Weights of a small transformer language model.
Architecture: RMSNorm before each block, rotary positions, no biases in attention or MLP, untied embeddings.
Training: a variant of SOAP for these matrices, 313M tokens.
Each number is 128 + 32 x the weight over its row's rms, rounded and kept within 0 to 255. Layers, rows and columns count from 0. The size above them is the row's rms in percent of the matrix's.

# layer 5 MLP up, 1024x384, rms 0.035, rows 144-161, columns 0-127
size [ 98 104  99  96 107  99 100 102  98  94  99  96  99 100 107 102 104  98]
[[136 121 107 110 164 119 123 199 187 150 172 128 133  58  93 156 129 143 118 166 161 131 128 142 122 111  98  47 144 116 109 131 118 122 143 122 136 136 128 180 140 146 150 122 112 150 145 121 165 121 151 175  97 178 113 162 128 129 125 110 115 142 106 115 142  97 103 173 134 119 110 200 119 118 137 137 166 155 173 146 138  83  82 160  99 159  78 116 141 137 116 119  85 113  35 131  74  97  84 146 162 130  98 170 124 145 140 113 180 147  57 146 189 143 110 176 122 145 114 141 125 176 106 129 124 140  78 107]
 [100  71 205  91 115 133 116 168 160 114 155  91  79 198  98 135 105 126  93 124  94 111 161 123 113 158  93  94  92 173  56 163 139 133  86 130 158  93 143 148 110 145 169 124 145 114 115 158  99 145 141 144 108 140 103  73 112 134 116 154  91 162  50 119 178 100 187 107 129 124 104 139 162 145 126 126 135 132 136  95 161 121  87 161 129 109 132 191 136 127  91 137 164 107 121 101 114 146 124  78 108 105 103 137 140  72 114 133 122 106  90 165 149 127 170 130  96 125 135 128 129 118 100 139 115 121 111 159]
 [125 118 128 149  89 107 122 112 161 137  80 131 129 161 181 109  64 132 128  95  75 148 207  88 151 132 116 101 128 121 146  98 163  40 121 127 108 111  91 158 139 145 111 143  67 162 132 144 123 150 163 177 140 108 164  83 103 115 108 145 115 129 127  97 100 106 152 120 142 135  92  72 114 163 105  52 106 131 151 190 157 126 114  75 104 126 134 126 130 121 182 138  85 115 109 168 147 179 127 155 167 103 110 137 109 139 103  62  96 153 113 196 155  89 120 129 175 145 129 137  71 156 127  83 193 160 164 164]
 [141 117 162 104 125 171 108 110 120 102 164  91 188 151 115  95 117 104  92 110 117 173 111 139  99 113 136 140 140 117 129 125  79 135 117  69 132 158 126 147  95 191 104 177 139 129 150 180  89 131  76 120 183 153 169 110  97 146 159 149 135 113 135 140 122 113 127 137 105 150  82 166 112 150 141 141 119 163  70 127 130 130  87 122 102 146 144 132 143 102 126 204 102  95 201 100 156 138  81  95 125  96 189 162 119 145  45 153  94  97  94 151 121 135 154 158  92  96 103 136 179 165 142 141 122 133 131 147]
 [151  85  90 142  61 146 133 215 155  96 143 104 160  80 116 169 150  69 123 156 103  52  96 137 100 203 120 143 156 162 116 195 150 124 165 148 109 125 196 149 124 152 128 130 151 122 161 128 141 152 132 163 188 137 125 145 142  86  97 143 108 121 151  97 116 135 151 112 153 150 124 161 179 129 179 108 205 124 101  87  85 143 128 120 113 112 126 124  91 208 134 122  84 118 149  80 103 148 176 183 171 168 162  94  98 158  76  69 179 156 107 105  77  74 133 151 166 145 108 129 126 123  82  79 181 129 135 120]
 [141 112 219 153 151 176 152  97  79 134 105  95  78 123 134 156 139  70 166 168 196  99 140 132 122 182 139 126 190 130 132 130 112 111  73 148 116 109 142  91 144 110 110 142 129 139 119 107 135 107 130 130 151 116 195 131 177 158 128 185 107  74 135 197 109 129 166 106 176 147 100 150  89  95 175 116 144  86 139 143 130 152 140  68  88  75 121  74 183 114 159 124 133  73  98  61  68 122 154  99 123 140  95 150 170  90 166 132 147 170 151 138  97  95 148 107  83 155 138 113 137 146 124 131  81 121 152 180]
 [127 116 108  76 100 102 146 152 170  84 172 133 184 130 150  78 116 107  77 135 135  59 175 169 149 104  99 146 136 145  88 138  60 100 117 120 128  91 123 116  92 153  79 138 119 130 131 135 128 192 143 135 160 143 146  76 204 183 135 129 141 134 121  87 165 117  94  89 104 158  64  85 154 156 138 156 104 103  86 120 157 113 177 101 130 113 162 103 150 164 140  92 100 147 156 111 110 131  71 172 110 133 151 151 153 166 111 135 154 172 139 135 129 100  97 112 129  53 117 149 123 147  85  81 102 113 142 104]
 [113 139 104 102  72 148 104  99 168 131 145 103 100  77  91 122  80 199 156 152 160 117 109 130 108 164 115 168 136 122 138 118 144 188  77 124  94 116 144 118 125 117 105 131 119 116 107  98 136 100 113 104  65 180 127 165 107 149 109 139 142 163 108 120 153 149 206  95 138  78 120 122  81 141 161 124 125 178 169  87  79 140 127 122 107 145 153 164 152 158 141 152 113  87 195 104 146 144 170 145  99  93 168 139 124 162 160 106 176 211 158 127  97 146 121 163 144 144 131 113 160 116 114 104 121 130 149  75]
 [157 118 148 194 166  93 159 139 136 101 134 106 114 156 103 112  65  99 146  90 104 117  90 178  77 108 148 175  90 152  93  68 184 123 113 146 145 122 149 163 116 114  96 217 130 117 111  89  78 158  84 147 148 139 161  76 147 153  61 170 129 147 118 126 160  90  85 103 103 129 163  91 135 140 133 178 132 109 152 117 113  89 124 154 122 186 149 134 169 143 115 126  82 150 155  75 156 106 156  86 132 158 147 125 154 122  92 131 137 124 119 138 102 130 143 132 114 108 144  99 116 125  91  90 102 115 156 104]
 [140 134 128 101 123 165  92 132 120 137 159 140  68 159 127 133 138 114 166 130 153 184 179 135  48 123 158  60 160 136  89  94 138 128 120 139 106 164 122 134 132 110 126  82 108 181 140 105 172 156 139 160 139 111 133 152 151 105 133 131 134 164 109 103 138 152 117 109 154  81  71 100 103 194 106 126 173 147 144 131  78 179 167 107 150 138 143  40 157  92 111 126 153 123 157 140 103 103 107 122  95 152 132 120 154 136 110 120 115 165 185 127 103 176  56 167 117 119 170 124 142 121 125 145 128 158 146 136]
 [126 118 109 111  88 178 107 132 132 202 154 162 134 145 133 100 132 192  68 178 114 181 131 109 118  78 138 113  84 122 137 130 139 133 106 128 116 138 132  81  83 176  89 156 124 122  95 159 143 121 144 109 193 122 144 132  83 140  87  93 102 105 188  73 111 135 108 157  75 119 126 133  91 166 104  97 129 139 133  40  98 176 120 145  92 143 148 165 160  71 149 143 168 147  92 151  59 152  92 142 143 123 197 113 114 122 126  98 102 107 107  99 126 110 140  94 115  93 183 115 106 176 138 108  90 137 126 149]
 [172  96 149 106 138 159 136 119  55 147 120 149 101  97 148  85 154 107  70  66  99 122 132 177 117 124 152 121 127 128 145 114 120 110 115 117 158 118 175 166 169 102 115 172 140 133 188 109 122 168 142 121 100 106 142 164 184 153 134 109 201 171 144 139 114 135 118 100 141 141 127 168 165 124 126  77 112 170 102 177 185 121 191 101 124 113 101 159 100 192 127 147 165 155 110 130 139 151  97 122 134 145 143 159 145  90 134  80 173 145 158 157 141 103 101 120 143  97  95 107  53 134 184 101 180  79 134 117]
 [122 158 115 129  54 173  63  75 121 193 126 124 182 158 127 133 133 137 133 101  85 136 153  99 167  83 113 146 119 115 156 104 110 124 134  63 143 156 111 173 129 150 156 200  56 127  94  90 129 169  92 123  89 144 149 131 165  91 108 107 113 130 123 146 131 165  97 134 133 142 107 164 151 127 159 133 132 146 111 124 139 135 162 108 112  43 119  67 130 117 138 101 142 163 136 137  84 149 163 140 110 159 106 156 142 124 141 114 215 127 115  85 182 124 107 140 158 149 133  87 171 107 118 123 212 173  61 179]
 [117  92 143 152 170 137 119 143 156 155 124 161 103 202 164  76  86 128 136 169  83 122 168 118 160 139 101  92 164 143  93 159 141 150  72 140 161 173  78  79 187 107 153  89 148 113  97 140 145  96 119 154  99 115 151 103 117  95  59  69 158 134 127  21 110 100 112  98 143 107 148 116 134 107 146 178 150 144  88 140 121  95  50 147 103 139 162 158 152 122 184 136 123  67 128 116 118 108  75 121 137  33  45 115 107 103 148 136 147 154 177  45 108 137 130 173 165 149 126 105 168 112 142  24 143 174 192 177]
 [115 133 127 128 133 126 128 116 101 137 126 151 140 159 163 105 185 139 183 157 221 177 161  97  95 144 144 138 152 114  71 122 142 114  67 103 148 123 119 214 135  76 160 149  96 109 142 146  60 138 116 112  88 202 143 104  77 153 148 158 160  98  95 114 117  78 106 104 140 130 100 177 111 101  85 104 150 198  98 148 129 148 141  72  96 141 146 132 129 131 124  80 141 189 106 125 106 133 130 123 178 175  59 115 145 167  99 118 106 170 126 117 133 126 109 183 114 175 173 173 154  79 173 175 154 107 173 114]
 [108 193 147 115  78  77 109 100 154 135 113 131 121 173  92 129 110  96  91  91  67 142 207 189 130 166  94 135  77 118  78 110 144 193 178  70 119 176  94 168 124  74 142 175  51 103 168 182  96 124 111 129 144 154 150 145 126 182 151 122 141  97 118 167 162 122 162  98 115 156 156  90 107 104 166 109 113 122 117 113 117  95 134  53 181 107 157 158 135  75  94 112 125 130 166 131 122 100  96 118 138 135 117  34 196 108  66  70 118 216 109 168 168 136 140 179 116 108  69 137 118  43 150 133 166 124 150 105]
 [114 127 117 153 139 176 137 139  75 148 120 151 154 121 126 158 120 134  99 213  78 123 120  61 104 224 126 127  95 170 144 167 110 152 105 152 145 138  97  93 141 189 179 130  94  91 163  60 184 129 145 125 114 108 143 171 135 163 192 146 126 133 144 117 108 106  51 235 113 149  64  75 169 120 149 127 112 101 153  98 130 129 150 111  77 121 141 158 142  53 133  42  92 108 131 137 128 136  89 204 189 170 133 119 118 161 119  74 174 125  90  98 154  67 119 137 133 106 144 157 123  98 105 139 173 125 181 137]
 [ 41 179  82 109 154 139 102 171 181 167  86  79 128  51 108 132 153 166 145 164 124 140 152 171  92 147  84 145 142 131 118  96 182  98 172 177 107 143 126 126 122 101 110 132 168 167 154 142 100 114 106 121 127 123 112 151 142 146  85  67  65 144 102  68  88 153 137 147 146 135 115 105 168  95 154 120 118 104  93 135 140 121 106 156 137 167  92 103 141 110  94 151  90 154 185 108  93 155 103 152 140  94  96 135 107 182  96  64 170  89  59 102 146 147 122  73 131 161  97 132  85 104 133 141 103 109  95 147]]
# layer 5 MLP down (transposed), 1024x384, rms 0.0353, rows 144-161, columns 0-127
size [100 104  98  97 107 101  98  99 105  94 104 102 101 101 101 101 106  95]
[[143 104 158 145 121 136  97  98 108 121 111 175  86  86  86 203 152 145 135 139 133 183 117 174 162 118 125 140 117 191 109 171  90 158 109 162 112  87  93 111 101 129 146 114  73 174 117 199 153  66 114 119 160 180 133 102  66  77 134 121 114 124 142 143 124 121 150 119 103  93 129 190 112 120 146 130 142 175 179 151 129 104 183 116 115 151  97 137  96 107  69 135 132  92 120 163 141 117 125  77 154 155 178 162 129 132 140  95  87 132 118 155 161 145 187 164 118 153  99 184  68 148 103 107  94 122  91 154]
 [ 78 122 155 152 123 163 116 133 103 121 173 133  73 166 153  79 125 161 172  57 185 129  37 184  97  95 111 128 118 190  78  94  93 154 110  99  76 121 132  98 135 154 118  65 191 147 165 121 115 105 157  99 134 120 164  62  77 146 103 151 136 121 154 121 135  53 107 139 147 120 120 136 110 156 128 106 111  98 192 213  93 135 123 148 111 233  90 124 132 127 180  84 165 136 134  95 110  93 102 130 159 132 179  83 144  65 105 166  82  76 111 117 100 112 145 116  96 182 128  95 152 117 137 197 129 123 150 111]
 [146 120 123 128 146 124 117 108 110 146  98 143 125 179 109 115  86 140 125  76 165  79 118 166 176 119 122 110 181 121  94  75 153 150 144 114 100 139 121 185 154 165 125 151  98 165 107 172 173  89 151 200 105 150 116 170 164  87 120 105 122 157  54  69  77  89  69 112 105  67 140 149 127 178 149 101  76 119 155 123  80  97 144  89  53 126 102 115  70 137 140  99 121 171 116 132 171 131  81 118 143 142 116 133 170 135 138 121 121 135 130 126 102 101 137 121 159 133  98 158 188 108  65  98 122 113  66 147]
 [116 146 114  34 172 129 137 178 156 124 161 104 141 139  98  82 162 108 150 146  79 148 157 168 196 116  73 102 140  76 129 104 133 105 107 114 107 145  99 138 138 172 125 113  93 113 129 104 148 127 120  34 105 111  87 139 163 122 162 161 137 151 153 146 144 145 125 183 151  69  94 141 137 136  78 117  80 131  52 121 149  79 157 144  66 120 154 161 155  95  92 106 151 153 136 119 203 203 145  62 164 145 139 118 127 179  32 122 120 157 126 115 133 121 134 137 148 137 164 139  95  80 122 148 132 174 153 129]
 [142 131 126 120  80  95 153 113 109 110 186  98 197 112 169 178 139 147 150 166 125  94 145 115 116 121 173 164 115 108 114 159 133 129 112 104 134 133 164 115 121 134 137 118 181 135 140 132 120 143 146 203 171  61 127 121  91 124  86  91 152 161  69 142 140 147 123 118 177 137 151 140 214 158 129 162 163 147 137 106 154 175 144  66 181  57 169 121 117 156 144 132  72 212 203  58 107 123 212 184 110 130 134 112 123  80  73 126 167 133 142  84 147 126 113 170 137 114 118 131 108 102  87  96 182 135 154 104]
 [110 147 117 170 163  99  75 123  80  94 112 143 142 108 137 142 129 132  94 203 118 100 167 124 119 167  66 172  99 147  90 117 119 119 104 100 126 135  90 124 183 128 160  80 124  75 112 120 144  69  98 155 122 110 120 105  89 132 191 121 175 159 129 159 161 110 126 102 159 160  58 115 133  80 130  88  82 135  80 157 136 104 112 132 104 127 134 187 117 142 139 120  77 118 123 119 185  70 201 123  98  76 101 168 159  94 108 105  87 153 146 158 128  86 115 133  65 156 115 103 106 141 126 165 158 123  97 179]
 [134 172 116 140 115 121 111  86 146  63 143 167 201 123 147 149 153  72 107 188 142 143  90 179 166  86  99 130  91  93  97 118 112 143 156 170 171 148  62 157 104 158 168 127 115 165 141 104 149 178 125 151  99 196 123 157 125 118 193 109 157  72 135  47  84 138 114  81 184 137  66 129 129 170 169 181 152 147 127  95 115 144 165  84  94 162 156 103  79 139  73 123 134 212 141 120 185 129 113 110 126 142 150 138 165  69 142 168  84 166 163 167 112 161 168 121 132 128 161 155 149 120 157 111 116 128 155  72]
 [108 145 149 107 134 146 121  93 160 153 140 155 129 139 135 115 139 118 103  91 170  89 142 160  91  81 167 133 129 104 121 112 125 142 164 148 138 141 144 116  83 109 173 115 143 167 193 120 122 160 210 121 108  99  55 157  97 121  95  83 164 150 104 158 138 167 110 157 109 103 154 140 146 141 127 180 139 100 142 178 157  97  75 190 114 226 127 172 210 111 142 100 102 165 155 145  90 162 144 143 137 116  90 173 170 107  86 134  91 143 115 145 143 191  92  85 175 112  88 123 157 113 168 148  60 124  73 132]
 [ 60 178 141 109 147 157 184 126 162 207 130 105 146 132 112 148 117 114  89 113  88 144 150  91 196  98 181 143  88 126  95 127 169 126 142 134 137  95 129 185  98 130  88 124 127 150 159 129 120  77 161 145 138 112 155 133 104 153 149 171 110 134  98 113 140 175  81 165 139 112 127 128 114  75 172 129 135 133 117 108 109 140 170  90 161  89 136 119 184 184 111 169 111 104 140 123 147 170  89 117  77 108 179 143 128 210 145 171 204 152 174 107 137 128  86 169 125 201 147 140  98 122 154 129  94 169 126 118]
 [113 161 198 182  82 109  76 146  75 135 103 149 163 130 166 175 156 116  94 118 101 115 128 134 112  93 170 166 136 122  82 185 157 111  78 151 126 105  70  79 149 130 175 131 125 128 139 125  55 101 107 103  93 113 114 116 129 160 105 124  92 108 153 128  54 121 163 117 106 152 134  73 119 138 133 106 111 128 114  96 108  18 187  73 118 139  85 106 136 131  86 101 129 108 117 156  85 130  97 141 125 133  90  95 128 169 127 134 154 117 187 152 183 122 114 143  98 150 125  93 145 145  71 102 131 108 165 124]
 [ 67  50 164 142  91 161 123 104 146 171 140  99 117  83 101  82  93 185 112 116 187 106 160 137 104  59 160 110  89  92 172 116 160 143 132 167 198 144 102 109 150 123 122 101  90 135 147 145 171 149 119 180 142 124 111 134 148 137 118  93  76  45 152 148 108 102 116  89 120  98  92 111 157 108  83 103 108 156 127 123  97 124 158 130 133 134 159 163 171 104 120 126 149 136 130  76 127 142 135 122  91 124 166  46 182 106  87 109 150 138 165 139 104  85 153 164 124  50  93 124 109  93 115 128 125 121 110 106]
 [ 90 127 140 132 112  98 100 112  98 155 130 126 100 103 144  96  96 127  56  86  85  91 113 150 148 131 177  97 103  49 169 163 175 147 159 111  89 133 121 113 165  91 131 147 146  97 113  47  82 138 117 136 141 151 125 149 170 156 173 106 163  92 146 106 161 126 185  97  97 153 139 119 149 114 147 145 175 123 112 117 107 156 144 125  99 103  90 150 115 201  79 171 144 131 192 132 116 130 138  77  91 100 130 196 126  57  53 104 131 158 130 176 150 153 112  90 124 142 103 118  97 183  90  85 116 132 144 167]
 [104 138 117 114 101 140 142  66 139 111 111  54 113 115 105  81 226 113 143  90  89 163 169 144 132  82 155 112 123 119 110 129 110  84 115 152  69  43 112 161  87 158 123 187 106 123  66  66 102 164 115 166 100 132 167 144 139  97 134 111 116 182 134 183 123 135  94 141 111  91 158 112 146 111 136 126 118 116 130  99 112 169 109  97  94 147 115 106 120 145 143 115 150 176 118 119 118 137 117 131 123 143 130 143 143 126 113 157 163 136 140 120 139 133 120 134 134 175 195 158 139  99 151  85 156 132 102 163]
 [ 81 116 151 122  98 120  96 132 158 147 153 162 121 142 121 136 170 144 177 131 157 110 104  79 172 140  87 156 116  84 147 116 176 144 106 135 115  96 123 137 132 155 196  86 164 178 118  88 177 114 116  92 155 135 110 139 170 141 120 155  81  88 124 133 132 125 136 122 118 185 114 139 135 136  96 180 144 211 162 174 109 134 122 151 139 227 147  92 138 132 167 153  77  90 117 118 132  55 140 149 109 155 121 139 180 170  86  88 133 195 152 138 142 173 127 168 121 142 160  84 112  68 148 110 115 133 133 162]
 [160 138 128 130 130 124 130 104 142 105 161 136 134 152  95 161  83  94 119 157 208 185 107 146 176 200  99  59 108 138 111  97 132  81 152 122 123 103 149 128 132 152 154  99 109 132 128 151  99 134 162 137 105 157  42 148 156 134  87 116 148 147 121 105  83 123  91 111 137 141 145 109 143 156 100 135 133 110 165  85 143 146 109 136 161 139 150 153 186 135 105 138 137  85 131 151 108 222  83 152 133 149 113  60 101 122 140 165 144 128  76  61 144  67 142 133 122 118 121 135  95 113 112 163  89 112 162 167]
 [ 98 184 124 117 123 131  97 109 118 107 148  93  66 135 114 169 154  76 122 189 149 138 190  93 139 179 120 125  96 115 132 144 194  91 124  84 125 189  79 150 149  96 124 140 106  98 177  98 156 162 118 175  84 135 181 123 196 123 141 132 135 143 132 130 107 165  79  70 167  70 107 161 131 133 160 110 108 163 129 188 184 155 108 122 113 147 163 147 173 120 149 184 151  95 125 132 148 107 105 112  81  94 100 149  76  84 157 100 145 179 134 119 169 164 113 129  87  82 101 137  77 143  77  88 137 120 104  84]
 [ 73 141 179 150 110 147 149 190 111 214 139 113 147 106 132  79  95 132 108  85 169  66 192  73  96 161 158 135  92 205  91 144 146 179 132 103  99 102  73  81 171 135 151 110 149 158  88  95 188  96 109 120 138 145 135 145  94 126 109 105  81 105 137  96 155 108  69 177 142 104 116  88 151 137 126 101  67  89 135 133 130 186 109 145 122 138 132 161  99 113  73  95 108 209 150 142  95 138 112 153 101 153 139 154 118 124  99 139 145  94  91  89 163 118 133 104  95 113 105 107 149 127  69 139 124 180 101  90]
 [ 71 123  71  77 100  90 191 174  52 137  81  95 132 111 155 151  86 108 200 151 133 164  97  61 138  55  49  90 119 204  59 117  78 129 139  81 131 205 146 134 158 121 105 191 131 126 123 171 170  74  93  94 192 126  90 108 124 127 113 104 111 198 148 119 101 123 152  85 114  93 186  88 138 172 119 112 117 135 139 113  63 110 156 131 143 176 101 127 116 138 171 180 108 155 113  69 154  98  93 150 161  80 187 144 139 106  79 150 180 132 171 150 110  99  97  99 206 124 125  88 139 113  83 173  87 186 160 141]]
# layer 5 MLP gate, 1024x384, rms 0.0356, rows 145-162, columns 0-127
size [100  95  97 104  95 103  95 103  97  90  96  89 102 109 102  98  96  96]
[[107 150 114 181 121  88 124 166 157 116 137  84 110 105 108 137 144 101 117 188 114 130 111 101 119  99 132 139 173  85 179 129  90 141 123 137 147 180  99 107 180  83  89 131 110 101 115  40 161  83 150 133 119 131  55 121 186 102 173 100 173 138 176 203  93 113  90 129 137 106 148  69 143 127 148  94 151 101 128 136 177 124 176 183 139 144  61 148 105 172 164 106  85  70 197 141 195 126 120 159 149 106  96 114 105 169 158 121 175 171 102  46 100 101 119  90 119 167 124 105 125 105 135 104 169 165 128 166]
 [110 152 136 171 162 118 144 132 185  89 183 133 161 118  89 143  82 144  78 133  98 158 115 114  90  96 103 138  79 117 105 136 157 132 122 153  74 140 166  84 183 107 110 136 183  98 166 150 146 158 105 139  79 145 124 149 108 172 150 124  91 140 108 154 172 158 102 175 131  97 101 138 113 125 130 141 114 124 112 145 160 144 183 117 155  83  71 123 103 110 112 145 131  92  76 115  78  98 196 128 115 142 144 178 208 141 146  93 115 168 159 135  80 135  82 135 107 138 126 129 134 161 133 135 180 106 176 133]
 [148 130 148 131 176 102 139 105 129 135 126 132 108  92 175  98 164 170 109 123 111  55 142 119  41 154  99 174 100 125 188  80 183 121 115  85 106 134 139  70 179 161 148  72 130 112 146 157 112 130 157  31 127  92 158 163 171 145 123 132  90 152 149 169 105 135 125  77 127 153 180  70 136 133 128 150  95  58 117 152 159 106 130  78 159 151 158  86 168 109 134  89 116 130 127 190 101 110 134 134 147 137 193 100  86 128 131 104 141 111 108 124 122 143  79  89 131 155 173 106 139 124  88 146 160  85 130 128]
 [127 107 118 109 123 102 192 119 107  72 163 145 147  87 137 148 101 117  73 116  84  81 101 206 133 137 177 125 139  76 109 220  76  78 144 124 100 116 166 146 103 138  58 175  29 142 159 105 111 149 176  84 132 102 116 139 164 158 115 217 165 188 154 100  69  72 177 120 151 151  86 100 103 168 178 128 130 176  99 114 112 177 141 117 142 119 164 107 159 133 107 169  78 128 116 140 163 113  74 149  63 107 110 102 132 170 105 103 143 111 139 117 106 120 140 103 145 108 138 155 123 111  95  88 121 122 112  97]
 [135 141 122 136 127 100  79  98 139 114 104 149 110 153 127 104 119 155 140  43 134 102  78 126 155 133 105 154 142  95 137 155 132 180 159  88 122 123 127 131 166  94 122 104 158 168 142 110 116 186 113 164 154 194 117 116 106 132 185 107 114 156 119 159 135 135  86 128 114 128 192 175 132 130 146 177 154 120 148 150 135 136 161 132  78 140 121 123  91 105  94 178  82 161 132 160 160 135 141  87 124 106 175 117 178 168 144 152  94 160  61 175 140 160 117  99 115 114  79 199 135 167 146 183 100 144 112 121]
 [162 127 139 169 108 110 147 137 119 139 140  74 116 144 119  74 103  96 161 123 144 148 181  97 130 180 208 123 118 155 147 147 147 129 156 136  95 149 114 132 150 112 109  93 129  60 135 156 202 136 204 152 138  64 135 130 144 101 129  66 168 172 151 119 119 106 186 118  80  79 181 127 170 122 165  99  90 142 108 116 109 180 130  63 153 131 112 146  77  98 157  94 122 117 131 158  82  78 137 136  78 106 139 158 143 137 176 136  85 104 121 103  96  92 139 139 182  55  91 122 151 177 105 136 129 142 174 159]
 [ 38 127 108 160 124 131  99  97 129 170 106 122 165 159 164 119 150 125 140 105 102  34 123 109 140  98 125 131 106 152 148 202 127 122 137 144 121 139 145 194 112  78 164 147 107 113 138 115 140 143 173 132 154 109 114 185 129 129 119 156  93 129 148 157 136  72 106 103  97  87 102 155 180 146 218 168 133 144  85 109 155 153  94 115 197  91  98 188  78  53 143  86 130 131 120 155 132 115  97 147 157  43 110 124 138 150 152  89  93 116  81 149 174 112  16 162 147 128 160 147 196 125 175 129 120 129 145 145]
 [126 161 160  64 135 133 145  99 127 116 105 109 119 127  98 166 150 106 121  93 138 108 121 142  89 182 163  71 114  91 159 175 102 157 119 127 146 166 141 160 144 124 129 132 153 116 186  66 117 158 181 113 163  59  43 119 142 119 173 112 127 122 143 116 165 129  92 185 103  79 100 101 145  63 158 127  87 143 102 138 134 165 125 173 139 114 119 140 114  84 128  95 133 172 114 135 155 186 144 104  79 113 161 115  78 207 142 160 179 134  70 140 102  98 134 146 133  77 107 145 158 145 134 170 107 120  78 199]
 [155 145 106 134 160 128 188 192  98 114 154 210  70 149  99 106 106 131 138 177 149 116 144 121 183 100 121 193 111 131 123  76  92 149 149 118 142 106 136 121 146 136 112 169 199 105 152 107  85 147 166 110 158 152  90  83 110 194 160 107  91 172 147 135 151 118 159 170 143  74 133 121 109  89 125 157 110 174 145 103 113 173 138 136 124 123 176 192 109 206 149 127  48 115 130 119 131 158 136 137 141  84 153 107 126 123 147 135 140 101 138 155 118  35 102 126 132 111 145 138  93 127 184  69 152 133 143 152]
 [108  96 144  75 168 148 163 132 116 168  76 164 144 177  91 105 205 132 122 163  31 150 102 144 120 126 164 123 115  74 156 168 102 212 139 166 120 107 111 117 110 133  97 130 123 124 144 114 172 173 158  92 123 167 154 138  64 151 107 106  95 119 171  95 120 164 159 152 144 175 116  96 142 146 135 103 111 110 170 131 138 131  68 173 185 147 203  92 143 160  97 183 142 150 115 131 136 168  87  95  59 163  82 129 133 137 170 116 152 163 103 135 101  65 157  97 123 125  46 155 125 122 176 121 150 119  64 158]
 [149 124 100 135 132  93 111 109 177 104  87 134 176  59  96 105 129 161 152 134 139 121 171  63 152 138 111  94  97 131 131 120 105 201 175 106 141 123  79 173 111  55 128  51 117 151 102 109 134 109  91 170 111 140  75 134 145 154 178 155 105 141 110 112 128 138 179 153 111 158 149  65 139  96 116 169 143  99 115 155 159 117 114  98 141 127 151 106 110 112  99 105 144 117 141 124 124  99 134 136 161 123 123 157 101 201 142 125  98  97 158 102 136 194 136 110 133 139 154 162 166 161  99 111 109 111 180 137]
 [128  80 110 234 127 156  93 148 114 125 107  68  52  79 235 133 105 128 122 176 125 148 112 182 152 153 187 110 136 119 126 127 118 152 146  88 148  83 119 163  90 138 122 157 104 201 136 159 157 116  85 131 117  60 166 208  48 145 145 200 126  92 150  88 135 107 129 126 110 179 152 162 101  96  96 141 146  77 147 129 141 108 136 110  99 121 116 131 123 108 110  69 117 104 123 110 142 113  97 140 144  88 104  94 107 161 114 125  67 143 183 194 125 138 137  78 201 120 134 150 116  86 106 132 136 184 170 101]
 [ 94 188 123 108 121 162 140 172 139 131 108 158 188  53 214 116 185 131 113 115 156 136 159 151 114 113 160 134 122 105 101  91 119 147  76 133 105  95  80 152 124  96 108 162 119 164 100 123 146 157 164  97 165 120  99 119 148  86 107 144  93 137 178 122 178 180 153 160 134  86  90 124 107 140 109 111 154 130 125  64  97 159 142 165 122 137 131  97 153 159 120 185 124 164 117 167 119 119 123 206 147 136 144 160  83  86 137  61 105 103 136 180 159 121 183 139  67 121 119 140 159 129 164 148 207 103  90  93]
 [130 121 156  17  92 127 141 103 114 135 137 129 136 130 123 118 142 125 141 140 118  90 199 172 135  97 125  76 118 139 142  79 196 128 150  98 124 153 180 174 179 144 193 144 109 111 163 101 115 150  54 133  96  99 103 132 103 177 176 181 142 115 136 122 147  74 150 153 151 141  88 123 113 104 156  56 181 117 169 136  87 155 141 102 166 150  91 117 129 146 195 105 154 140 128 134 142 127 131 108 124 154  70 138 173  88  86  96 142 109 130 140 117 160 110 173 110 115 181  79  95  76 131 144 129 155 130 157]
 [159 108 145 103  71 103 141 171  99 134 128  85  79 112 137  81  82 130 153 124 178 180 158 137 171 177 122 120  93 131 129 175  77  89 139 121  90 155 185 114 125 114  82 119 137 120 175  85 146 109  61 164 170 164 111 145 143 149 144 135  97 118  74 127 145 200 191 135  87 179 164 160 125  62 195 134 110  90 116 132 113 113 144  91  82 146 134 106  67 140 169  86 122 110 165  70 166 108 104 136 163 123 117  95  97 165 127  88 161  93 133 211 109 141  91 121 121 135 107 106  82  86 119 142 151  66 165 141]
 [ 81 109 158 118 124 133 133 152 121 134 150 145  76 172  78 100 143 109 170 134 145 135 162 148  90 114  72 183 118  82 135 102 195 103 176  51 136  97 140 154 115 157  96  72 101 110 115 162 153  98  98 204 131 180 142  84 140 117 150 119 138  95 114 161 146 143  98 129 124 158 126 119 148 155 147 116 106 137 126 143 150 116 142 104 162 175 103 104  96 113 133 120 132 138 132 115  56 133 146 101 100 105 111 149 112 157 111 138 143  68 116 187 131 193 152 110 119  93 157 154 136 113 181 117 141 103 129 120]
 [104 127 125 106 142 170 106  99 131 125  78  90 190  96  93 106 141 148 182 163 135 151 127 134 113 132 136 110 162 136  82  56 118 121 128  93 157 104 131 126 110 109 135  85 149 133 109 142 133 141 116  99 105  86  71 158 136 115 100   6 129 133 126 131  78 150  71 111 115 149 144 110 137 143 131 100 113 113 110 142 158 121 120 127  85 184 103 144 135 159 169 106 129  82 180  84 135 146 115 143 143  73 147 130 149 149  57 157 170 147  19 112 168 120 123 155  74 114  87  97 119  79 153 106  86 130  79 168]
 [128 186 134 135 165 114  95 111 145 128 158 161 154 105 125  94 122 102 120 203 142 100  89 128 185 156 100 191 101 137 127  99 127 122  98 134 123 130 148 125  93 144 172  52 172  75 157 123 133  98  92 123 104  76 116 145 161  78  58 136 106 132 129 157 136 150 127 161 144 147 109 114 113 112 176  96 142 158 128 109 123 159 151 101 102 172 169 119 143 104  88 180 111 160 104 168 169 137 144  87 165  99 152 184 120 180 186 100 160 136 147 107 112 138 159  99 113 133 125  66 161 156 128 136  97 130  97 154]]